{"num_hidden_layers": 9, "hidden_size": 128, "num_attention_heads": 4, "num_key_value_heads": 4, "head_dim": 32, "intermediate_size": 640, "vocab_size": 1024, "hidden_act": "tanh_gelu", "norm": "layernorm", "norm_place": "pre", "norm_eps": 1e-05, "positions": "learned", "qk_norm": false, "attn_scale": 0.177, "bias": "all", "tie_word_embeddings": true, "parallel_block": false, "init": "normal", "init_std_qkv": 0.0576, "init_std_o": 0.0715, "init_std_up": 0.0824, "init_std_down": 0.0824, "optimizer": "muon_variant", "learning_rate": 0.00522, "lr_mult_o": 1.0, "beta1": 0.95, "lr_head": 0.00723, "max_grad_norm": 1.0, "warmup_steps": 200, "schedule": "wsd", "decay_fraction": 1.0, "decay_shape": "pow", "final_lr_fraction": 0.05, "batch_tokens": [8192, 16384, 32768], "max_seq_len": 1024, "doc_mask": false, "train_tokens": 149000000, "max_steps": 9368, "dataset": "wikipedia_en"}
Each number is 128 + 32 x the weight over its row's rms, rounded and kept within 0 to 255. Layers, rows and columns count from 0. Numbers have three digits each. The size before them is the row's rms in percent of the matrix's.

# up: layer 3 MLP up, 640x128, rms 0.0822, rows 115-161, columns 0-63
# down: layer 3 MLP down (transposed), 640x128, rms 0.0824, rows 115-160, columns 0-63
up115 087:131199073151118114099130147106096204149166087076165185130116065101172127162101094161133152137089100073194119136178092156126186088144150175106127096160129175107124126161172123074075159124131113
down115 082:115111092160165088166168113152122107117115156085113108114193173124104106094111154135081072094152171088088113108141116090126126125132200139164160095201026126164116150093114127135172134161127132
up116 086:103166152091129111082133103160127232150114145156148124118136133172170092119153169153144083132168109103098130142135165172076083153202119108131109209109152116145077110085147083121150117102124136
down116 085:091125090117097120129125068113115174223090106132104123097075101105132122127099128157139161157110073124111137126099101134141154144122152104147202138128113107154118138142132142155141119162144107
up117 101:130109118097210134087148113136137144162132146141139115160102148120069206085094174149113142137123160081133138098145206152103106154146171134147131201124065063113089133110171122120090153146104153
down117 099:074163146171167184136130111190074162129133115171116121142122082121178127175154121117194119123065134157089148139170144150111077141145124122131130097160138118092169127088134151129092132180114109
up118 091:157129144156109069171174059115124153156129114140159026145114151140108107068092134152130134130118152105132090102090170127099165138173119065166112155125086149095206132133130160111121133178128127
down118 087:097139093157177073144138119111123208139070113113099128140130088130146134154079178128134148103151091164110133127130147165148101106094132198109089099104139079127166092048120129102118094058174115
up119 106:093153042174165173136128186152085159138110114144125095166146126084161160199112168101174085166127117134140119098144088125135147131067099170087138099136167110138113084122145122155149132102105155
down119 098:140153137147144071157139104101115149124119069170144149098107166126160119160201148167092149187134116108137165092191123119211151120139124104079091169114122135140117119103186094144073140152112185
up120 098:112122131110177115152122108111143130127102113128152168204159116061112136115180142142147104133131151104099169170119131171054145200105101085116097132157128087134153121128107077198131091163153133
down120 099:082128076169098104153132138109155160174154205137145105092112132177143084115074167149122143080140089146166095134187073129146093136211110135092126070111128111101095144162109160064051180105157107
up121 080:099100176117114116142081174160111104133079084156110127152146119145145161150093100069103140114143250128098176158120098122157158172074171158171122106131121101154062164092130116140136143130114094
down121 076:105119113119128122179100069127159088134105171123140154096099149067094191078109104115078072105131138141151080150117101042178087143128193135142145120172100185152101163146152125177115139175172134
up122 090:109176106177132119090074139150090128114147146159073151155148106101133112197133191143114086108099151152168145161159154124116094127157082186084169131112080108153096067091113129101058171103152128
down122 095:147129124064165143169183150100129123163103088075241111069126140144147148083126139128136162184158114085071172147066100169117170100085166120160121118170154121129152183187171097126177118130125163
up123 084:096213106156141135083124133102114119184128103122164136120174065142103138105169087081131132141058203126139156098136159125150130152148120130123086130134143110155171173139088175126055139096129071
down123 089:090114153120122128113114088166042132173125124119131081133096120132127135138131106103115129119117141211153144142124078177096174166116153145127116153193153176116130131116128164131141168141203103
up124 095:115150182155151108188121103141219108133122100116122090118138133144149082192137146045101112169145104130107182115139127129138136167077091102102111088129104079167108096078143143156156149141076126
down124 092:131089149122141162130111142168068170201123107183130134152141124095194099096114133127120166109140156112121104088154103098053159107148120165103133085125124123183164131134073097082129136099146117
up125 093:173126111155046154088161173128194092165200112123172127123187122142119142131093092141134137158103162116043115095116152134102111094084133097114080120132104116160131149077148143152079177090133080
down125 094:146145141137184058140137126153125010115188076113161097147108114140103105096123155167075131106162113133116155149099156113114140180142135088123082164096160107132171146139141105125119155135215129
up126 089:147127120189124092096180150097161147096186127158159145182088088126090196178128112106130154134126090164124194067127134141108130131121070112114171158096133136167086166120094100118142059142137113
down126 082:130128105117131071175112174130118153110052164099159127100157148120121193124086129134131109134103164133153097162118149167134144110079112152107137119132157112185078120086113090199195096096175166
up127 079:139189193161097097138130177114085133109075124120093097156104138108220121179098139158132111102146101104148169124148145155110140120106160116088125153091134136094070093166090129092120158161127131
down127 081:106146108170147111085141083187094117117065116074111147045146131119118122089125143102138098146112122155129138101102125130117120157146157169141125094104119164166161125099097134176184064114203105
up128 115:156157209122122108117106101141118061125100133140156131125208194130149102161111133145034193133133152136155173165097055161090148123106046168135123113139093079151072162172175098091093135090148106
down128 106:149148178106125100151070201151135184099128121131141207108182119129151065092165107127095140092058175140156139119099115150095134136115082114113139133093148140145035118144112094134111140094133102
up129 090:137118158072160166107101161143132092099192114171111144133090165091150053137109084129100128116164116128165117165128132123141148127152135127112116147123095147135140157120136163166104144150138025
down129 088:176112103068152177157133130123135089168126112093125137177084136138056102039149166160158141145122175125130086130153158129076128125163107123174112141102114178118167119119146086141131135131113188
up130 110:096046189097122093192154163095125072129104066165150168100152145164113129125117152143142111130105074112063180146112107126201130100147100128104066134143119111133186148148103181144104122125181126
down130 130:114073189097117114183119124111117173069115114145161151095122179174028095191141113121104120078118092094113150147107137075133164151126125080115134181156111084159123130140145173159081173093144155
up131 100:087137177134145124059117109143125127039182083140127118106116160150142171121117084161150083135104160087140136128165124157178167163090131146064079197166151132145095138103095109141131174181144124
down131 098:160067157120121161133219086083144136130130104129127092129148103154110095085133123092080159124160059148079104111155143136153113125102080133123133095101084204113109137089104131119142059128139167
up132 091:145148112146152129081145123112097151117118064109149154164086113125093149197097167106101090167171110147097145152144131086144100121050084148108138131163098082102180141159120122168093149168148119
down132 093:097125143079104127156148067155117123125176182136103110066165105131102141063124145163106172087147136137128131105120142157093169126152140101100117126142179195084098160117109177120133100051125130
up133 101:138126169113110144121144121106092086177130147158121106065112073180140157097133065143119098121147143139122092197133162115105155194148124105086097159145075109220097146109105123216138101116108133
down133 098:087117121178115157156153087109096070160134105116156139113049147135151110091204094135108090119125143109140150127102112234127135144116043107183068069128166157108141154105149208157155080107155119
up134 088:101126116123098141087135120137149154170075123105161119174150089092122148100141111113178125166105101104163100102113132123140158171165099077146114195091150099110132115173099180135112128120097155
down134 095:127153125111087161074105012101116058127130129115114173138191107149153141195068145167160130118158113132127124147138076158146155193120079060112141134110105140105147131126147087133144132112163169
up135 114:156152100102110135070140079165135115137159111209118163112109107091132159177177118122107052148092134071150162126047185128140174150109127104095078110142152138145100131097100164150143120189126061
down135 112:113139091142110169135124086129113144140149081117130200077036112133089063104154177198127137128073158149107146142154159135128118164122160108125137115077151110085173113093127133113086209069099117
up136 102:109155121089130102131155159098140116146141084092133104136144157103123183126135168101128064135102097098121105133104132158148125114120136123167135138113146171181099110096117082145120148150093160
down136 108:126162121118157137129122112047129151099097159191125103136118120102153127126151119127160093114116211134183169166116095197146128176124111132056165124133111133114128219079119118137094099146142161
up137 110:121140200159156133074187092148110134152115106140136123151121135140116127099141074099148178123073133125117112179138107110082138115130085072126075122066100151050115173161104143073107135140124082
down137 103:120121117093103067076131146163107142112123140130122151120084135129121159098159128178148138134145081111166115063112141105101092122196169116159082094139148142128106104152132168107158105077154180
up138 095:098129158098160126143126177136068143149092102105110131053117141150151171115127077116073121084174115101159103105112113119138065109130097179171088217047135106205116126154088086070140113144117136
down138 099:113133217145201157116169116129186119091090104175170164111064094119096115171180077123124146147127166092137127096117129157141129186115173108112133141124116108111127116127126067129161111157169135
up139 098:113130059147124168093072187125109077113148152124136123192163121163165131126130166139126107190134131078151139133146211113067074100122138122060100087134161171202084154087161068112097085154177122
down139 094:081104134140172088146116083110096184155130087085136138130077135156082148160077143115115120039130100154087144141193156113165132138125105165154128101146118080089173124116090133126136089107118155
up140 093:113129123154111153135177129184150135137127134122148163117145120149151171101122118056117134140064108102109162216144108086113073120093105144093109140101156179097095133129072158136137130153115139
down140 096:134133104160098103136095096115120132155204101119143038097112138142118171097096071152123141089118119162106110158143118121111120218136199110193138204131192128140174153171075181120053098119173146
up141 095:139156129205157061168126088190119109137136155095133143106082098198106142141139124179148153151089184099102117125160145105126113060156116094162109182119121087097130074129112138144141092100149108
down141 098:125066115145097087112140115096079101080116119119080055135120205141107094196146102156059130150174172167127138109123124176118113166163151153086141100096163147123167145188143084143154115117185157
up142 090:120108132155115147130183178148076114155083028115175140111061179105133128118126073151176155180159075147090108138119160130131131159102155147116098195122173123084134109160088143095094162147109161
down142 088:145175121114149147146131164085138134150196173205123154100175067161167073133132116062099100109111130117163145165158086169131126175088100090125127165101064150150114066099114114146100149114109097
up143 090:145172167065114075105110140082131190135158081161134104124094162110103084117168089151095126113130104139098044074113144065127083148150168108122087129137180135131146088150175099123112147109133162
down143 091:107083099178105174126117113130146111093141119145132088104161095138165100166138105086127094154155107135131202133121138146108107093099097124143129101148111178092172130148089165095141087185138103
up144 107:085099107190149100148120110156113095149151127079156104146097103090079106138123195125165198154095163095136110053142120115104138113095141170116089167131144097124113115118151159166130076120099163
down144 103:130083109074151187126138179183076092161152115102128142118120132148131139124130149089105090142119160090128082057145119157094179172159076158157137182143062089163115113109066172114156119141104164
up145 106:129060082109127113099114125114123152178149163119110193101164159101142120150113096104056110125189080167091115082132128159181170101121139160124080158133109155100170140125188206155174130134116125
down145 111:131163121127122119193197102169168087104125089091149119095090095108084161128142114069164129183095136072185120151127098105111080170106129158109130111107195174156087139144124140149151135142101109
up146 093:100151197169145182168101097132164141167135124108126161141123074081152162116138127149132136100190170119038111086087081144135087117127114177134120134187119106121105146131135153120087151203178095
down146 097:162142149103069125205175176139090112068138099165157153100134157156179120096139102155118117175088082123121145155133111112174084154144136130141158087079113130141101157178181131129112124104085132
up147 111:150077152077186162167144162105148097128152144146141137144106115125176130111146143137140147086095149128141118132137160044175092169145074152133138138112088121199148170151118125144140128133101088
down147 112:159111104145121128086188091121052158147082124080153137177134063125144126118116143174125122071175119158113166121082127152078120153127136128128050099199151149149124129150149076096121169133121126
up148 085:103113119088156124123164117070141187133152132122123178099118148135170089111056097106117131113141109103192169099119137100108139150158037123095113054141131050153095117117106082099110106142159108
down148 084:141168159085088126119153130132148138135091146163120107148087122143061138086177054140145068113130099141081137235130117130119127196157143124110112117124103172149109121134193098137163136143150123
up149 100:108110200113127108131120112152171138136138113078088099169138167148125159096141124127181166135145100101146147058155155201118159127086128125138107132181149110082167111107133139187118159124119128
down149 097:201135130163082139120110144076145087118139138146124126086149102089144171105148102114152143105119090132073135165161122098069077121136091152154159095048125131177035110114135188103166149150126136
up150 091:125121169176131115120161115144133124175158062073174154149016100125122182150109098115119184149161139122096135107112110161075137079110159089084089199130131148163143162145110171122119101206133141
down150 105:107139121081135137107130168137146150128102144124138098116159120174134078108168129141144092079157128170110075053149171129132095157112102163127115089131133132032123072078139092112098154074105153
up151 109:142101160121125158098152194076197110130112143123097115126176111075113213060173087102149137186086154129093204114125116112088089122124136170203085115116128094131057104154125114165095168162142097
down151 100:148059110156173152141170133139149149099135182125150179141049161143135096123151152057087107177114100132120127157102131172143110181196146092130105153046134189134146169143186143111128175115139129
up152 095:102147159120135151156091139154085074154107154128211129192126132117185136123073161137120181070128117175132153130125129093124087142122098131157106104133105168177080152124118094161131112111109123
down152 091:135120122107137148126124118174054149094142166103125135143112176101106088083121148094112161115157134139128073120152116162177182165130153125134165092125179063102145122136177139171177124068143176
up153 107:102075174161129156125126127136084129127101110114152111180141099149155148128142120027130090080097121094129154153066147124139097137133151117152143143137161104149077152150148102142104102089118115
down153 105:180068121143113160143191157111139195090178090114118107109178123120115168093119117161112154111093130164139163139143112137080212150108097163149115114069128188185180121113065140130089111133110134
up154 098:082175164091133143096178124142139077113167140109090117170170136033136148155119144138067112146140126094137100051139127153094116067147096142147150080070146205193113137141114104182136093107122168
down154 091:164096129091158149145129108103170152070091085145232110137116098145135091094128142124118142115094117167162177174107099143129134171137098075137145115113170092120096155162174125157074204097131161
up155 079:073132134137149079108164217143084168121147157106093109106130113073193113105140165160169076110120099086130163172196105176084071137156137077114192133133117139174069134086130107091138110164102144
down155 086:191093114116088136218166103139128131140134144130128145080116101144113160145156175156104132131184162155115114120083091124086153115084143082080062187094175129144145098123126122134136159093134086
up156 089:092167059141142130121122105120148078038135113158148112092088179094056145124121099126115145173133155081165144126091168102122098120138172096152092123174128140091123159175150095137088131131097102
down156 097:185087106057158131125094142135123183180192114107131104197122084132183161056126190093128131079145107163149125089119119162119168150161082173150118129114127107182155115109099151135145127122125114
up157 114:070197130082137126123147085170164088077144058116162115133137135166043170109178173063127148127132173089113129109091092152123129165085061166088137170134101103152131115070119090135057111169142149
down157 111:111198140112101163138146128145129167142132127096154134121146147110075091089102106093091150111126102082103138168094101113152102109209079130125131136134171113048136169067078167114120111158088136
up158 097:130142117108131139123157143138113161176099131109080165157104121126153145186057123145105142141150139128115150140177133088087173155108166140144099110129121159144049112109129139129122181141163082
down158 100:146072134136140156128149161083091107156108128146102097156057119136044101150122120084158148122118118103129104168173160100084149127173147103109181124149180046106133156140133081110099145142101191
up159 083:117130080096063112118121092113172161136115089127125121127059149119097103142083146094125142143083153123206109125158156151198133175133115171099123136120109177104147134082152111070149129132102143
down159 081:148084132104141100127141055154176144172161100106070111048122123133114163105093127102123089144107129139148157109165101102125102140136181096125130139113120158165077140125164095196111163100132147
up160 093:116020103106097109149129146102144142127150138144216154138071145091152125140132183110095209126092082117146159098166123127076131104116095178123093148125121125073150136132077084067126095137114123
down160 097:133208143073111126093124192177122093150089137134114071147120154119141141161128099159131079114151139139137160204119139143179133161133132086155123146153160141145131091030155163160154115086144118
up161 097:154147132120140110168082112151077205077166069118102089128131077086150121144131131177128115114111170154134107102144088100085170115176129184121132119108159150132136103101162129088093186141074145